Each number is 500 + 50 x the weight over its row's rms, rounded and kept within 0 to 999. Layers, rows and columns count from 0. Numbers have three digits each. The size before them is the row's rms in percent of the matrix's.

# k: layer 7 attention key, 160x160, rms 0.0862, rows 122-132, columns 0-159
# q: layer 7 attention query, 160x160, rms 0.0919, rows 123-132, columns 0-159
# v: layer 7 attention value, 160x160, rms 0.08, rows 96-127, columns 0-159
# o: layer 7 attention output (transposed), 160x160, rms 0.0826, rows 96-127, columns 0-159
k122 083:548435479510364441535593446535493532523508414383510544464665507544606420470529548538549555494586499479516509505491597509429481508493499497457537502440506485509620484494474498452554572547510494454556485541437505471560554503608461536453537440443591603472476512552469434539479507544433443418561391517439475451461538541518508516545492568452560462577490470424503434407519562456520518479478583478492466572504475507489486475490483534472478523482535487433529469509567536457438548512439432
q123 083:561600462386506523499477558514446441470518477528456388557507511482551396527522585445532508572524532459511448481406552405422580378512475566534522491544452476479468493454611415523506529485507465538488396465466579519498389456476576543456557529458494541519452506565486503489442508497466600487553482487528496504551569516444516538477449444596466511569483509465499532496532453498533419524520440527519507476466495523475547481433466434470637502494537443450601573490579418419456515549464524
k123 080:592515519425482486529436492509494541434607393535382447582450430519525482603449449517466490506585503524471578549509531466503513483511535531503433401559536531477450594469532467611497477572431442552470463537566529520446480395481456427497560549549465442505483483436449509348477504551525518493537554453600497476459479524451488499589516482464529566498513440423478570540476483527529495457566526454492451517428509552399610543499511491529489446534520525524461500498507536487450463367558514
q124 082:462449374502554507507511501473478556549591608509529495550455447516436460579554462391490503542529568460539479509523445560460418522503546562584485450549426419560544558556485586461478562554443467506468538495640479481524434479480498505491490510495551477499585530477376471499496452471494594448549553536568488409509410469505484597529449444454497486446402524519498550521399568473470433472490479487457471449528537557508458487555508478427516454470544553486483495599546604542490539518563571
k124 085:528525420546456572476515517422565565476474445500518520451547505469479461513548568498458504483571499525505488428511533565580402508510571531550509500529479429532513488488442548547462478507546519394427473581508576587552434561542437578434467474463558470469523612376456504560474485529486519452539558619510478440495485523403527471548408444514480465381440550383477559536520525513458429460526542398467565492500438620543508501504537498430510471597541435448515477545488531479496534526536555
q125 084:494556435540475515535412454527477432480515499405458355470437489523384570503473593502545487521559446551482527553564676544465549494448442552323581564518497585458439537469563446554522534446503536505420505509523539376470521519526519474520503500433492437449538499501490488427430499561555594446539532481469489545599541475529536548496520544523544475506471495480509481536538431509470517490597505499487502509392476527478538591523482494469580456515520476488459524453540523544582531502512468
k125 077:464534472460533533559521414558472513484497512544544565549474418559535530538517452532574550456456477535442498510497539540393502480520532562533470421446450527519536505500518528507455454475505541427512411508547535463405443457467466586485517422704510489534488546543508532454431509498420502457492504540490605557483579456560483483571517539450517450592550490579533504526441512553460455541507403576486455494451507371463532466547405547434525497509461449505595496429465418442455520428564562
q126 089:461526516478463519531432513504573526504507499543454624553600545490531399560566447480494542587568597436474479501513485443446530461457477514538368550553549486464483472506436483524514473424568520523491495501460571512470386523477558464462542446545543616478474535541554559551449538581451443499405417530550494413514504522544409379452503462530604457500429534455513540470581469482487473478482514509520491549534426613458505415487508527412518558410556488455510521554463506535531509481520572
k126 084:535567568551493456502438480441566508445505524535479460516504416536441469536462357415437440558502466475612516426489521556466486531461499497468592515444501476526461528489531466407539484597361488510505506460509441551490486535520469478437473540415472429484542519474475615443514567430582473572532554459521572452505435573506542441431462482494485475578481536519559465551563432525537408515488476526450503418463527488506472501470465570563446507560535512521544641585575591508453506514524557
q127 080:562400593372463499466587467441514470495459438489532521473517523507565502476513486529465500589471555542509509530461509478487505463554528503475564403388501457467496527602513528538452507519499465557470504464501460536514658567507526436518522543456493528499542521482501442454505524604561570467551512469574501547442533495540398482525521507549549563501383545489557557459510412499435536487534403433464497523504557379467561428477515374456487597520464538467426471496596478402525525504526550
k127 080:466475466482444538604505449489521475584610546440532475516485449406458535477448507478520592574409592592523464409460531478545622544556496550540559522541469433529441507462464513497536505611460528478554493475599459452517502526556438533472502475535503527483440479504429488425462419552615586502529492551475517450462534525545439518458539518571480437643527414470523535527569471470532491462535529505500481526524471546603513389468483551558487527466467428459446456531483571421473546520458450
v96 103:528457454503587613488402520582470513523480469620446491482435505377590517607443502449500493563483485501403485448476534489554485421375582453437468409516489409511488468463490510501514525558529503485471543468540436514436536507482563526614423521469502539502519438503461552528518414530437395514618543478480520537484523498463508555496491421502506571468468531512507571571517470615510545491544468537504471476505557501522545523457505521393430392484582479523566472427478446473480492528541462
o96 110:477456509502510563491573454512501443435477520478459381433441554441556518459529518491516469581591436558470545427598576582473506513494459465516495478422478538511473582433457434508514461476541437516495554476555466454543548518508425429546414473516382513449520490477468469483519398463595505570529527555527541490479588600360538613570567557472536510575475498529499466465493447440561518646507481440541447517509566512540589505528473470500488411482479491510526489567457442495512492461555473
v97 109:455551549465551448494456500584504446584511394446510659518498489465535564505493516541534489499535587518534482542524508531497458597486434418563516450407480605603567372480460491572459534504475468438455542489458527517508467492492474511514468578613478470485460498510473502611546441578538398496474537488600551407489435500512526552542491595539491505484449463509511465514444441544558481464560468439447520496403431486442435582473531433551435495528495498553542535573538553507485571474504507
o97 114:515472489400464522521523523486463541489523455567540599520514460492502584516401447463425442471480472464516505510464457578531452583552502532432412581438510396512433513422518574559484473501653459458439435515526551532558459516508443470578450559482610487501521574556479464507550441478446507539488438561410500445477475501462419486446522521549525587561509533495570562537628502548413646418491584527462469518420407508531537492481524480499536526485492455457472500487526538467512470515508537
v98 132:538565538508516529463472576478483569536548455564479419549453506425427537483519490476452647500514510531501488403508682504496477454471582545403456516468470453438443519477442485416573586532440488492518542515519428551457598534483459444535470479429500540492482486509540525488603562562499517468538524453419453534503498493419530499468467403487537427583433497397511453587529589579481485478512516470529619553550424549527487546526434468493572532517436527545441502556543506506545508502511479
o98 132:410549444620509581482509486492545484446558604417411427491410558474400510488560550573556518499532499494521513509624544566465441433460499489465474395481508509500557509446459456486571468448438493597507499448553444524469512504554439511460413467529537546494459565498515422539542506495552408518544380516465463489498497578437529554540539568572469499499532478481406547510474564530511411454594533475547489510489598480468543447497493519469503467463523451558561489518445571484584435407529460
v99 102:540489604575513517507515529414471516553596473496543451574533528466446454578557491472541469509545665421472474529507527462465503509524459454523406440466527511421474405521550599415520381476531532421511445449580479500555466536461487511586513572544496521541525518487497502492534410527523482430484493547418532504421500481535510549508488489501556473513640455425535448515510485527491509492607467407467519584540468483392499570519496529563486522569487558532491561554573516550552617480476511
o99 117:492537478496500444521473437519390532502509503531385590499477494468538505506429496556561521504464517428500459549488486517528423472547538435480438577500474437515509460497440534529466479456634536537494571526487528469567517510547497480390388532498480542508553604490507480518472475491545447560569373511504492457433486508551531498486585519494552476415485540532489518497585496580550534517503663476453499435547505470544538366495524481443537466547429443437412477568462615473514500378559532
v100 114:529523505587478573498446403396449523365484578448516383492493545553522432500571438490510416458405510485470526545447560449541534483529439522502494543527587386463483511473466558468579510490602469597556404599553481499494615442466524535533521488472530523581473548538484554498459523463510617430448467577423496562516594474514518517497425531476589516566496511481535514528607553496493488486512467505473379517573516536517549574496506537476497467535480458503449519475491445461455507491530499
o100 126:474533584531492528546385517511462530525472437432398471504525530410629473553489540532510577524430575523550513551445482424455530442444465485565595457516450524489608499548391498464564501480504529594481498506489496474464518505507612527454478448455449574488480470463481515406391492475482446482540439476587523520501579501584580455512475445526447448460450495510463505414457505501632482517546412490549540472572553362474538438504519535471506493583474493527571500523523473488589534482499489
v101 133:489515593373528536547399506553528471499539386487416593543508469593486513466506553521457585483592562495576493568527457447537490482383562494465530518416528543524519468507512384459515548577484467475517459405468506540470553528448446513548570441526436478419525482471540422505567592519532428453533529486533515454475490521475471432485531597455490479621398495498512461498481527465499524497470512433481538504427556487491523548583444519518479496454440582465530484559535421429453411554555455
o101 136:544508473529500570458548515511624432514546595508529498481476476544413571542507514540458479525560462549437546481431443581510454602556497535441436580456510484517421534600489462468504518495534533510476410521560423546511530469500466528606495450478581410491503559507479467579560487485455411507481498513450452583437462479471424350470499516458424550508549459473441512526484522526515462419512480511551477463581541493520529555538543530589439487412550384422446520501489602491506442437576468
v102 137:505611547511456455461449410434492550423463528454550614584541513607511471521549544531526458513555463418561527574469459454533580510517431514444494503527526549483535551452418510535509449470508462560446417509511646480495559558443541525433445487438477497558473534536467428528513449494502437406595493534412546486456514521468436512533563464579518418548479505575502453442487457368488473517464450508523369541478500416539558580586494524512549427505534470555450533480508510481476525500466474
o102 137:555598503443486513479489472523490471548391399572532540397637493469499467501542546526530622456456559499495495532421532502556578510521587499537537523460519547482505544544492511510470521570613550497471467552512440420492564468559560459541526465493446430514578461460492486538514516477425465426488466449483484492453486402554474340489482428473457421470455503496552497517406518658522488518498475528509477463526524507469524558519482599587453530611460498534444535495498469463419524440469484
v103 122:590526474513476468513465502471483591568530460560453395522362525381510516554541465475523510534456548505403467473445557578442524572470553442552457503479486427493483528564457471461469547578424488474476413503441444502537600529464484471456535510529484568463452477526620446591480452501502543548480404400450515495561537480425523539459545492515548431597560506464522495496487457580516490477522443497529526498608485577542524508423550499517577525447623526572417533430532452480526530483463496
o103 126:485537470516521598439536421507551459470598534575486413441404472457454473446536455501495442403518512442521423502630542507549476501436379504432591484463498412434549516417498446505581506523529497565530565438523491503586494487502493545393495508543496556460465527525495442450501530543476421522538472543448517508545559533569543543554545530538543516458539612514501552490520497518455473492591443434512412444403521547497569465518481457533500457438518444554546564582481435479609520433480454
v104 110:552564421504426488460470467480502358438516449467522502518325500536588480546458465461549544472536477423488444542585425475511484540500488570539542458476472443473594507522508548572451560489462492664434518508478553519515499501458478521533459589522531536534529433423516609509498445460463454483490555588600494462466450478543450564491530553423552564532420508503486524447526447430518521493500496517464476514424450484512486452493526514628393479514543577485573489477492494450600487543509523
o104 111:586410442447376472514519516499433453495538373560540521454524516514622591484480471515391527443546449436533521486515466491493486562487501541486470534475520520515506594557611488518503523512584563495414462466556523519550565463501518432597508629501489465551501543477451523459436489479501496529467450510501451497473549433485519513511497475474487575573464489468529488395492452481510503635483517529502495554613391510562476419369493544560536473429444481467560480460551469544492426574479495
v105 094:582512407509481501533474502489485411488511529455491453455529525533481443527543537513398470472385572499407554526540498439527491502479401452597565552580497431414495450478571538495553478467476554580449432518521520383514429491503573501487478510581582474644503512558518535554417564477487588457510484521476512477475525517590457543490478488406494508525634486389525472512499442551499522511480397481485505530521395467471511541507521515512366487487518507516547534577457443451529513528591496
o105 102:491450472493537446540393509463456539511521503451434585537428592474670507559466463507527581545451538446529529483455448451521473496456408447607520587575502494495484487504422476518567585504561491476468541540513524419498483494510513424404425587563482468511555501481472590416420497459516559518540485517549509442480603586590590496503528462408570415525445486567546451475424442458548492525495460504503513527584386458524440458470497477444507462464428478479510536521527518490515543531535492
v106 119:548553518585622483504527522478550449458554594444551491592482465564532462464445490557526465549571515488564492564552471391515455509474430541471441510578463524446543498532508506509488417437447471557527512541515604392520426441527513416496472474594528505498522473488441449547570509469472553576554607479505482476509465495490488473542558499536397521437461518553509530438489474338485408489441515451504376513452466544440492512518496571571494496540392457520605495540510527526517503437547534
o106 124:556514460463523388577438641516403529523469414538591553598596511562541572513449536523482585475504467510503530520435470506507455445556623557474414520530520454514482522582552573443460483475522594416460394547554511476473489523526526440548558515569511466540520465447542423496503561499461600428517424416494496474475489491503439434444394474552464464505452545519533540493415537502436509503416571512460472561508430523486522482426497547454556508571523487493531442461520544481441496528470487
v107 107:529396433523494445566476542471515535630524466524501466358587530496484460547577587519453594479476545463455566465511507494511531517467527538509448466459365543452467532513525482471529549493401472488546483494508469550503588517506502417446532525513481412485466520482626499344440542481501496544476546479511515478474517506511510421468549483503573586501581492544477550470453500585483470479504504489482622551550469413533552419439515516515422503462545547525437394525543547476505446530563603
o107 116:515460534415533504499503470493494498495613576470480580507387495559474433455558476533559519525546491424483490456607435477456452483530450469448516562536489542458459489455481367549478542555395479490585532497474451566548441460589432520433530534488463514489427565516453527471548522491455529493543513444492480550546548556525577486584638448403483465476532578580497467553501432464490421492510526494510534508480493530474409464494554442535458542329483479470456550518464503576609532544534534
v108 119:556444622452449482596506500560440531423499483457411506516506541532552472509485348520478482407520381530524561525532409502473532428572512515484563545501554535476513526541495517464526407538511449532605505427447539489545519437528516502515552448478495412497531535575526489464611543526592556464593380501504529498531447473450408554558539484478534427510419483483518502509470503468488530508497554460494471418490556525476459509598513493484566513541338513399509500488442512460501477487553439
o108 129:509513510531432495489494536481615490597530504518533526560461481434461543565469482500505495509369470520522535537472512484543560484470489524442515485539479456541495488614422543458499549549419539481497482522445454538417519558425562515543568442499544405508498424613526578498506489531505516454424523525488441556479485397521413380487442583557548450450564419526404492518454524525539480500581426468417514473581504365453543501520557509487504494545584495484489493558516627488441382500496494
v109 100:493624439523584548426555517445533415434469578480530477505437531502554469490490558420521524505436533505423437503429585528558421532398464549544426504563522454464507510451504477551539568505600522531438489524595483448504436471445514491424432488473561608475474517486513549551456483543385425496419606514558471537523505518526546464467406396462393560406572522506401524563555486524500490519481488508521512532494437490486536479526460540522393511454507430456528501474525460471456558457512531
o109 109:472468465545567533532469508457416516419414490454481509515518598608646477421542512508486562495572497476511516503485546535476387480475458479598466413500501622484574539469537469515525436449560433483450431449522571449553495537527448482462460519539412593443541526369501444498447538432519518489515529495568562410537540557451553615461477435514437526589424536518542471477459479458528538589461511528592495528481483558493473498474431528459540497484484519503559548468513388503489541549506516
v110 110:504469461590475579520530509392484572394464438554516387481477515493461447575528544477487466527518577465411528548482569531557452458515487577485408482460505473418517388479464477460648568462437492546447514543580496535496470526471521475589513497469527530542505526541494529531433522446446445453505461526399539544429566479434590515488462488482539542581619501495518614533483523573494526492588448454445506537569467533507534605477535509439426511548596478539434507477562468472492463529480507
o110 115:450532566529563532540421411505392543490500548447331489465444467445629472530511542576569569528516474574513517530486476467509471473482493446567521529511465521481579507469441408503506521537554442512525606512549453431512543502526502485440375502489384590454511517432435459480410528485529414547541433462516570479467576506489612542543623470439519455468443502524435495439465470545598467551515470507529534502556467497548536494509511437478522502502447520497485509577490481489542513394498548
v111 122:540563499552478539564441539493510412517547519498568571533537506390466542570477564537549455518439578471437481502489637440458520482469500378536437499507483478498472513452584536545530450520513537407492513498565530456579545550505464539442454498549489538444488550482475415534460532516497520438409558537477546564513603467556516571456463548493566505507571495419574427463496479562541496478432477389474528589588524524464535552434492453626514447477501484615480478476578491539439593445495507
o111 129:506530529543473576552451524485468526437551560489457586560527555512484461572467414476517508556521564460478486505447448545536421557591484456468435511443507405514496480421414541511594426441574573503464531475492528497597380482568515495384389529456499558434516523467554441541455472478441430511604431515544492506473498509565429466514539458504518470416457600505542496529560535492525553442498564492533485487427538577510460451517561461492511456513409417496490493533504502484638584496576478
v112 144:478474448511553473385515466567511567597482592484536543489445511500498489538580500460505435507597541483432504509487485612516472584502442560543449492458504530526515413562472466470410569455481497560542456485523582525494495489505498402415471574467514494444423485586659518515534387512467441520530424457494488456519441502499489524456504507523484404469418505493432523520534447505471456516549466601520402401512500424521477502506518549426488567550486450445521494539482598463591565479405445
o112 145:488542390373548520412503437518453528543481402580520498452506352496544480426521530514449511427480452453497506526591604462558505428495461526478590416482477568457530510422598458505439555519558500545556458464498489473507534572490504519530557531584538515487478561510425524382534546487489551502461577499514477459566526408505536497478479501546516525527452560483520530529536444557422574534561548512408503509491457391462501510484466481531549566540502583499500553513470430487414467442419594
v113 103:488491482431446467507522455442517505586526449562486500483569524601503343519543504438469563451536578442455487466417509403463556573505533585528488500460430543465455482508456490531498494535470534481492358515475495542549533558485563474513594485431487409561481507471491524469498431441456573517430474494569487481425454550450478343473513427513480470579497493595483512493487547499463540527500415582501523579476500438530548464509474602510510437409533475441531562623526528529479450545523562
o113 102:482557468478514451476599420482507510498474499514464464383445506528492416379547514526494544492562552429500462498609514467522547499468537444568520599541487556535489495600464449513405515514517419503548527586485449522499537488582485534504601480548424416529527482442483581519549542499490501495486528474557461485512481627540655432533534502385468436537500472510533493526452503571494427536424537533578485449519556579520411479451423535569394531410495503465432513484499490512450463461513471
v114 096:524646522503568524449423425501531506520482573516471486490484488618454476520542592463484533542496573445579471547474538385548405491464491540523437480546528452414565470518501529426581467506483502519403547555575540486474587429409448476547470594505518457493471486517631482435491492488482406518484583527506500430476554514531434570471543536500555561521474491392526517477524495466498524461496503464435511551451494460484535565504451621618425563505547505482521558478543512525423590535515517
o114 106:496508478501506504534478456500364495528537458452470507469515525547602524473491576588544513446586456440476537481486456475468374524614486484433468594456464512438531559603562470483522505499620569539408447511607472497576507464584496394510435557479474496494463631463441484440514473483445443468545414501458480527435551552511526449476489369507428529512432514571472491457509473537572488551539559481557531605520479465555520486463521535460552477482478418485545504550530557522486538430516514
v115 117:380378530458434493467438419440494454472445490435522608428581513494459542532497644592544423535587505424521518585449455492582526508464468510498567469433587533520505518472444437547497523495464531528476548457488584508470455490554493514528522512539517458499501513457490425518382536469520473513524506550548547443468534524584529493553491518560505509436516513569455601486415453521555546495497512418449440549579561424542479558550535511417461445470598484527497472472421432555455574509477532
o115 124:530475613444492463527392477488484478534428479501528608448567404496520551553493512464474481518506444562454542477419464530474507535532504521500488614442482490504398506540501454512490516570581502417500568534474529430511480481490534549567557472469475506501577435495462531547468472512377537510492610495504545529486507418509477456508599421468471481482484494478511457486590423508509617422466429492497516479528449486537501665489523480568478525569454531451426578541453387520503641556461504
v116 117:470397583526487486546525499530514428417469509491504543512523464522466425467466475461491468509550482508552548469585469445459512380615492553466477509555450456410513432544593528518561404491529562552442519409493482566525472485483547477568471542552533506527566470480469503448594439469467492500512530604458429525422411485563488517545466485448482547533515485406567487459502563522463495522657497521494529414480506500381474523582519460525523545587380508446603512506485515516588510536543426
o116 125:460463477512477414563452515513421492503456481493435481506525488484560515530467576569522514599489471486526544546492477468548471466515566479518419529620495488568463440572528541528449501507494514496481549540478483495423540529476489422519474533497497461522527507507530551555511473487600550544480507499495481482411513480435498469485458568440626461528528421485443472414470546485569495565532619528404505539608485430549505399456506474442542494567437544415441385498545671494386385454537492
v117 099:436528390548486517482560528474511481577408542448546545450558521488481510457457557540479513576471461593470512460414530586567475568504395505432496494542399467552407533499469485537466542445563552532518524538495383471450453458520454462479500512491528495465510563494484556430472512513457540513429600454506453535599528530535584409426450374500501561349462527500429478541561420549513462518402447555560473468530579410553559467493457523524504472478531472490489505495460468484417508481517555
o117 113:436462482464536536493545554464487538459459470430511486501543548572495462427523533489473491585521533469495479479491544485446494464460470512560559349568521646495533503383563486507521452437386440461518459500486513498496427532507442532448499479487482523495494462440520485436534494482458612467495548474541521478610499566479565589549439506474457440593501531485578508490538482416477524523421464526566544528437549507433451562514502524508473521467520536537566621480481334532510641594470508
v118 107:498573570443594548507483395547561472428557503493505531484396484619538500460447594505509540537528466478592462554483466442488476489434532549577497463483557452421549459509493488490541526511493502539475464518504465522502508508476447538484444493415497533472564441568533521435565495561443385543583568513478515477466502493465385570549445545497548461518497495570481511511547514368425568491549504534483526487458453503521509464573491645518409612462450481452459478533584457405487396566492485
o118 111:534470464533569546539507444525472450458530498523546487485508509604545514438538582578548635469521421545484509500461478481449444531549552477506434504411462550477505603591573467463477489568585581525452393521610413495506589483516485499654487519462526455480514565495425503497503511490504418505445498497449517517402499526412457468452492407474423576500499432573485524469444459540525479562521546468523562514575499454546520477452481604446465537482540453473455415441499519513428413450505468
v119 118:475528407495499475593532482472474539536564512496563481517536481504465527442470490515436528475431436630483547404496550497557486468592498523415483491531434527574435579476510558538479443491541428469503473567517501451561544505590515480448522392446495519459462536464427544472542489454539562481436522473464450515512514523432545349540478419514470522445481512567439520516564553474506490515396605536563538535554471564470463334512476478513553531426398503531422509437423560497516462452565540
o119 126:469481529529524474484573570505503543485481517477512489575484586579413454487526448511546523520483582522514475488497509509535544407481567525536511346552548530520536440487513545507536426472329466499510471479411502548488467508502530525464549413544460570528470385503573523552547519489569507417471513408524473478565437492535500489533435510517475437516538447497503498559404573469466424410409498515573508552435564597435434483549475498464447496428564587541494524450481465515532496656532468
v120 121:511478506529445558559513482462452447426489574505535499498568447550482546438464443588511441496524472515535587664589494470581487463519491601493438485464540500524508441507586519461558590469493433483583510530546537496479555401524412536519477474515498586425522573483478518466489618516558553463472489590416521556511544466543565493589478558464496488512461512519559419468572514432512450474482550410451464478453603461490471495496537393426408530552386517551475470475442460498499460468504479
o120 122:519470579513481487564386593554506517538522493445469602575526425470521585658466480483467519586482539563509582557365447448459502488496527587504486421492465474537469452564502543429533529474433564523495404514487510487450456557502584526523425478419525586520458521501527501478408443485478478510502416468501532546461521378469430403523501471560448518425527510486436502442538498462561540419525427485476575562534485393447485474542548470475489558547485481519532504468528529541558520509552573
v121 116:482451568412427472454498540542495548513452457540426519400495502464480552570517428528523508488547496538490518490530435593451518552525521568484549494431577470479494478549510377474439533558544493486564484453451459527469515457500455580590588512498487480378546544503618476492475556483519539521459364457532526476604494510515429557473507518427484401491467520446499448523507366512516520527544535471509535421535531463543489453482563459386472471583566528445465410403420441465498475544482428
o121 129:518485490540442519427502433525641445553574518528508499427443354490461533563505463510434380449492456526449508460504531509471503558458385530458591479497473535512470451516524443468493598534476502507498515460466504578518525541345477524520491444473515452497464529565456564459479486563465474550495646563472469601577521409493429493544519535502526545457567504460445489442604474436505543511601393522472491437503501418456514598530502459538506540448557482531549550547497514510484554499510518
v122 113:496387571517453525464585491553546564419449456484515499435522482478500467571518530470524496519588447519495517441465416583455501505562578447462549528480514577549564543486452422434495380489413486475449560442484604523565400560519471594493557447466492490500495476552442463517474479434500475477572406467514494478453595507475544483511531534572454540543554495515478655483359518479558517537414526537522512483548428543483443512494444526451576501508579518442479469461495532508499400508439436
o122 122:519539538534510499453509430506550532560418566548580465443518434500464435445526542482545464492459458660442426448490511529562585534537554477498536593508516483462551502489500470508452543550466482430559602511491468464495527468438511478502574483518436496471546399527472472618475585572555463446462641476527476513513440422577482497469500541419569492460453404465460444520448494572460462540445501525510497475444473583541516634545498426525503473522550590504411460555438519507450451481440461
v123 133:469448428441441500444395467425504519506548527502536589533554558449439588347483553470469560499495499507502462478490561478512537543532500439485531527464534440567443574500490473443481577447534582518523458508446500535412566607509515452457541493488483565599431513459496552539513506549581601563622482460435494519566402515569520474473452520520517423469441497610477499535452506519518450489462503552499511522456502489586499532527440436425601422484500469464466503577464481539567577480397506
o123 130:460554522470517508455531546498598421489441490435544444459533555463395494492539530384476493486492559463504459515510578516468603449424487458516546438408573462484473493395490473504528497456464562538577466470506541476362505505519551648560626449500608556571552535455475477451535438519449538523477485494464476489545434537460540585500528519524420502524522493443497578485524510512440479380575470531472475478463584480494511529492433569571487519616474527547483569494458409531550512487474483
v124 113:561580581495429562445463439494473570400501550563531521439519479566512476470557496522493506554495524430531542538502459411559524463563471569521494513523462438474531459506468498419524516497557552535494557556563498495434591474455439486547584594403537581509449519552506571370516462539504494456563473603426506527527504477520475475443497503477569469550344526394584546523538560453481510473489474508464384511532544514565516504505462482454474471547537445513530506509422446475474471536534337
o124 120:499532540520457561477458443587492522554494428409469409424547446440557522534498614545495537526540510508475505500479508466465545489497489506502527415490470525479546537559503465485500572474499597626460476546547495479452508555553551452554463465422483556503496555460405544407497477507511429506481391548568449556465567512445546374509432490483444453460494471494446511387463479535607473607601440488548540543572558342492514505434519524524544498587528519549562478494472533524490526425513481
v125 135:444323477448429543558541502472522523517519441528528539431645540482505454637571537445481447468563505483417527465429458494549539468498478493504471523414457484506484535462569539549597418524463494438488486403559570547568454527516570462472529493471503421494436498490527411447470432438446512442524452477447522508454507500533435536441468456536584561512657479463444494502433524594512541543559481530509536491585580476467571485569478531479529479526448431473506479511522519499550476523503571
o125 133:496497492444537516514513419489465524527491570509410587476510464518519389433546478521522567548488495482468497470519520465562541514548486433576506556547515553515475460461442462532502475559507461448608650518412450479496488492579463510426507445521410487474540455479468573582505527499509526503459647461572468537544500456541525458470614512390586389469481506511484435624504449541546487526476536511480497459567528494521463481551483399519488481456412530395363506597461506512480490488528548
v126 139:475551559505485510513476436470510474482636478485577522548493487534455525470502516504542500534481555491597451553452528459473509566493528417479485502467627536607515551452557465465446509501549451438526493529559536478543546597496418530421600401467446526411426573388484408500485495447491466425467553508435524532533594493505482524443478638471539474573415521482487489455481549397538502526393571460491449512536550500509559532484504523583516426523466535522418437503578519465434431522477493
o126 137:568565524527508597480557498522512506553499538495526506514578484577460474573510514516456522476500537575450458491369465506514486591600522471481545495387503504485531503470476521478507439465533593565470457457488489544541467429489555560480532442460543533506455539429484435522505543523452399481521528453540443614501407381589419381498493434490367518398464536399517519571498584561522449445459501562544496417479563541508472519540529555611495478503500423511468473472464509492550562512544470
v127 129:536483487538518424541527462586510524564581497461585494572502485526455477589590553488494465548517575433476534499475529451460471490487465545541412437474455523534535468530547544444489416504435471456534492484519598486558476493509468425394509518504521471456406507589616402486592410543458396471466465483445548490505512462472456469514587568502595442518490492445475474466432550469436474509520477476538413496578483490489505570539494522617529544494442444497516498638554508453632528447434508
o127 133:542550416430544542450464462530429583536534479549477587570492432522517459456494537530500603458460435409451459572539485467612463439578514514452467475523486471481569510462523525510478462503549562575551494491494440483528458490637531487467518559587540488478506596524475447472586572517498466450516522480505445473509478395531487342477507479485512459424433588545519520614493512640440538512531622475418461465524460480524505445484515469511560532491471490465425490553465492443485467438485565
q128 097:610492606577491509491460493449557442533430592466482540428514412462521573548537463553505498507542545516495565473447565531414404551498437516531459475526520490496389495516507460470457507620445514502514525496503477482495485393496439467479511448436439543552497532432549482596537630511549552520543474482465469507570504486440462463544549472529476359448582513390491525492564559469559495484468478416471436446487504514435488533560494429630506486490541563545492537532499480514456608521582535
k128 095:435484462549539478534500487493429525581521516540461516512417528478538496498561535512532540452412521476563492476545582409554513495516558509454484391492478455474451491442385513405472555545555545469454417497414498504628554523419511562490496559561495506421542452558568558472419503521558438494517444478485524463451465408564464474486476641534403620622526566493507458477482545476615471521501490483479565512529484523504457442480563603498493581507546505524432457495461573468554526534467516
q129 109:479486575420449535470499575533500445487559389509555502537501471520581482479451463478527392620520524492471438516455460575548638522593454559572477476486467559495485551518600466579473485559458480448531561504532445565430545497466610473546474513439494447435512551485491494478475462457406536471424460506476430591558477539418461507425504420458542557436539442550578605437508566403475522523539503547527500483478534461477540546506492498487578511430470494464496450471511441447470447465455401
k129 099:495491459507529467523546437463565512518506587427491561513575498571433513505523484477556526343464450499552494471572473504416415518410514479478527399414552451626500481463451525383534446437436541534486463484474522444476445451517377565466541511530582485556475480463456490475510512567574499542540545505426563433436553453539595538525473458520443495488539505461449443567542503605501490568464526453518433475508470540512399425487399545443576501471494515465505583537512435536479554506548515
q130 094:459483549398425556465435553549558512471516419532561559544512558473480438497475486399524485522513564510517449468512534466568543538568484454509532543562547533446551525530524481605485535494504539488514550564483466552561558508519568489546533532453556480365552503572524494484463399449427426484365420481524474561496473534464453539388518526465525598500462442542512479463486522409497545471509537547507508509492519450551578467553567555445496477519481481454456410346502440471546396514407434
k130 050:478515483586500555538544546495599491498563498520467481532436471430539478544461477552613463506478538465527558560547401517561516533505448511469530497532503446521583408475467465510489555442550478511536486513544458521493414516489494482430447435464598502438530527417537498414545392490514476486457457486455446505571537700482529504489563599493506604490502430492444548498502461451511527397509537520593512484498431544470523469431582455416539521565584564531441440533476495506589503589430482
q131 118:500485351549586479568580493470430530527517560476469472504477528572481551454509507504486580389484417490471497507620448478457532470361553482458496500438525477539494473450497531455561444451460438582497427468435512387464442519494495532447483545545516478556449520491464524433527481547568515514595593570483568389364577492550578489520484472505491544508538523525529489559509460615537465546466485518490557507518431481513453420452490502421497524450473436491549519564495583552537495458579524
k131 122:459512490467517430526491471453390524532480502488459527454499587516428521506567513494405513495531501572527444450545568486524509555543497557493489492482544471488434510428512540458510481575423559537398495548485529482533497464395514494533586503541405455478437439522501519521423492456546496500488488503520598419471454374485471439469470481536487544515450755522467516591577528515610403648496421465456489512520511425529505476548448540524463507483488490537479497478440538533480498464526523
q132 140:467476460489598482527530425467458522515510561535474482443521504484461519511533569510477521422446446531559456476512449415479434516431522475538493470433505428542484426451464516411497512456472436551459464480496577428446504460399397627455553542521446505578459470494453558584513500585609511524592558521495543450476509477637554447545426525513463480521526556440492520585569461563522451589488457483492421477553438556521435473472419461440473476491485523544526575588511568573464607470533516
k132 060:487559514435505415468491516501375506515499503509466494522465552491459498472557488532378569530536516540517389433446569490476498533496516499532459443486511521479457555489509564437482454543488538476446480478497502496484506489430534470553546480550335465511474494540487433538450537508527556500520561534516607475540470359441485461504460418513515485558417726469506484561516507550564424654522435444449479475518555460503514475563501523527448505479473489541565452525499504527430535390540525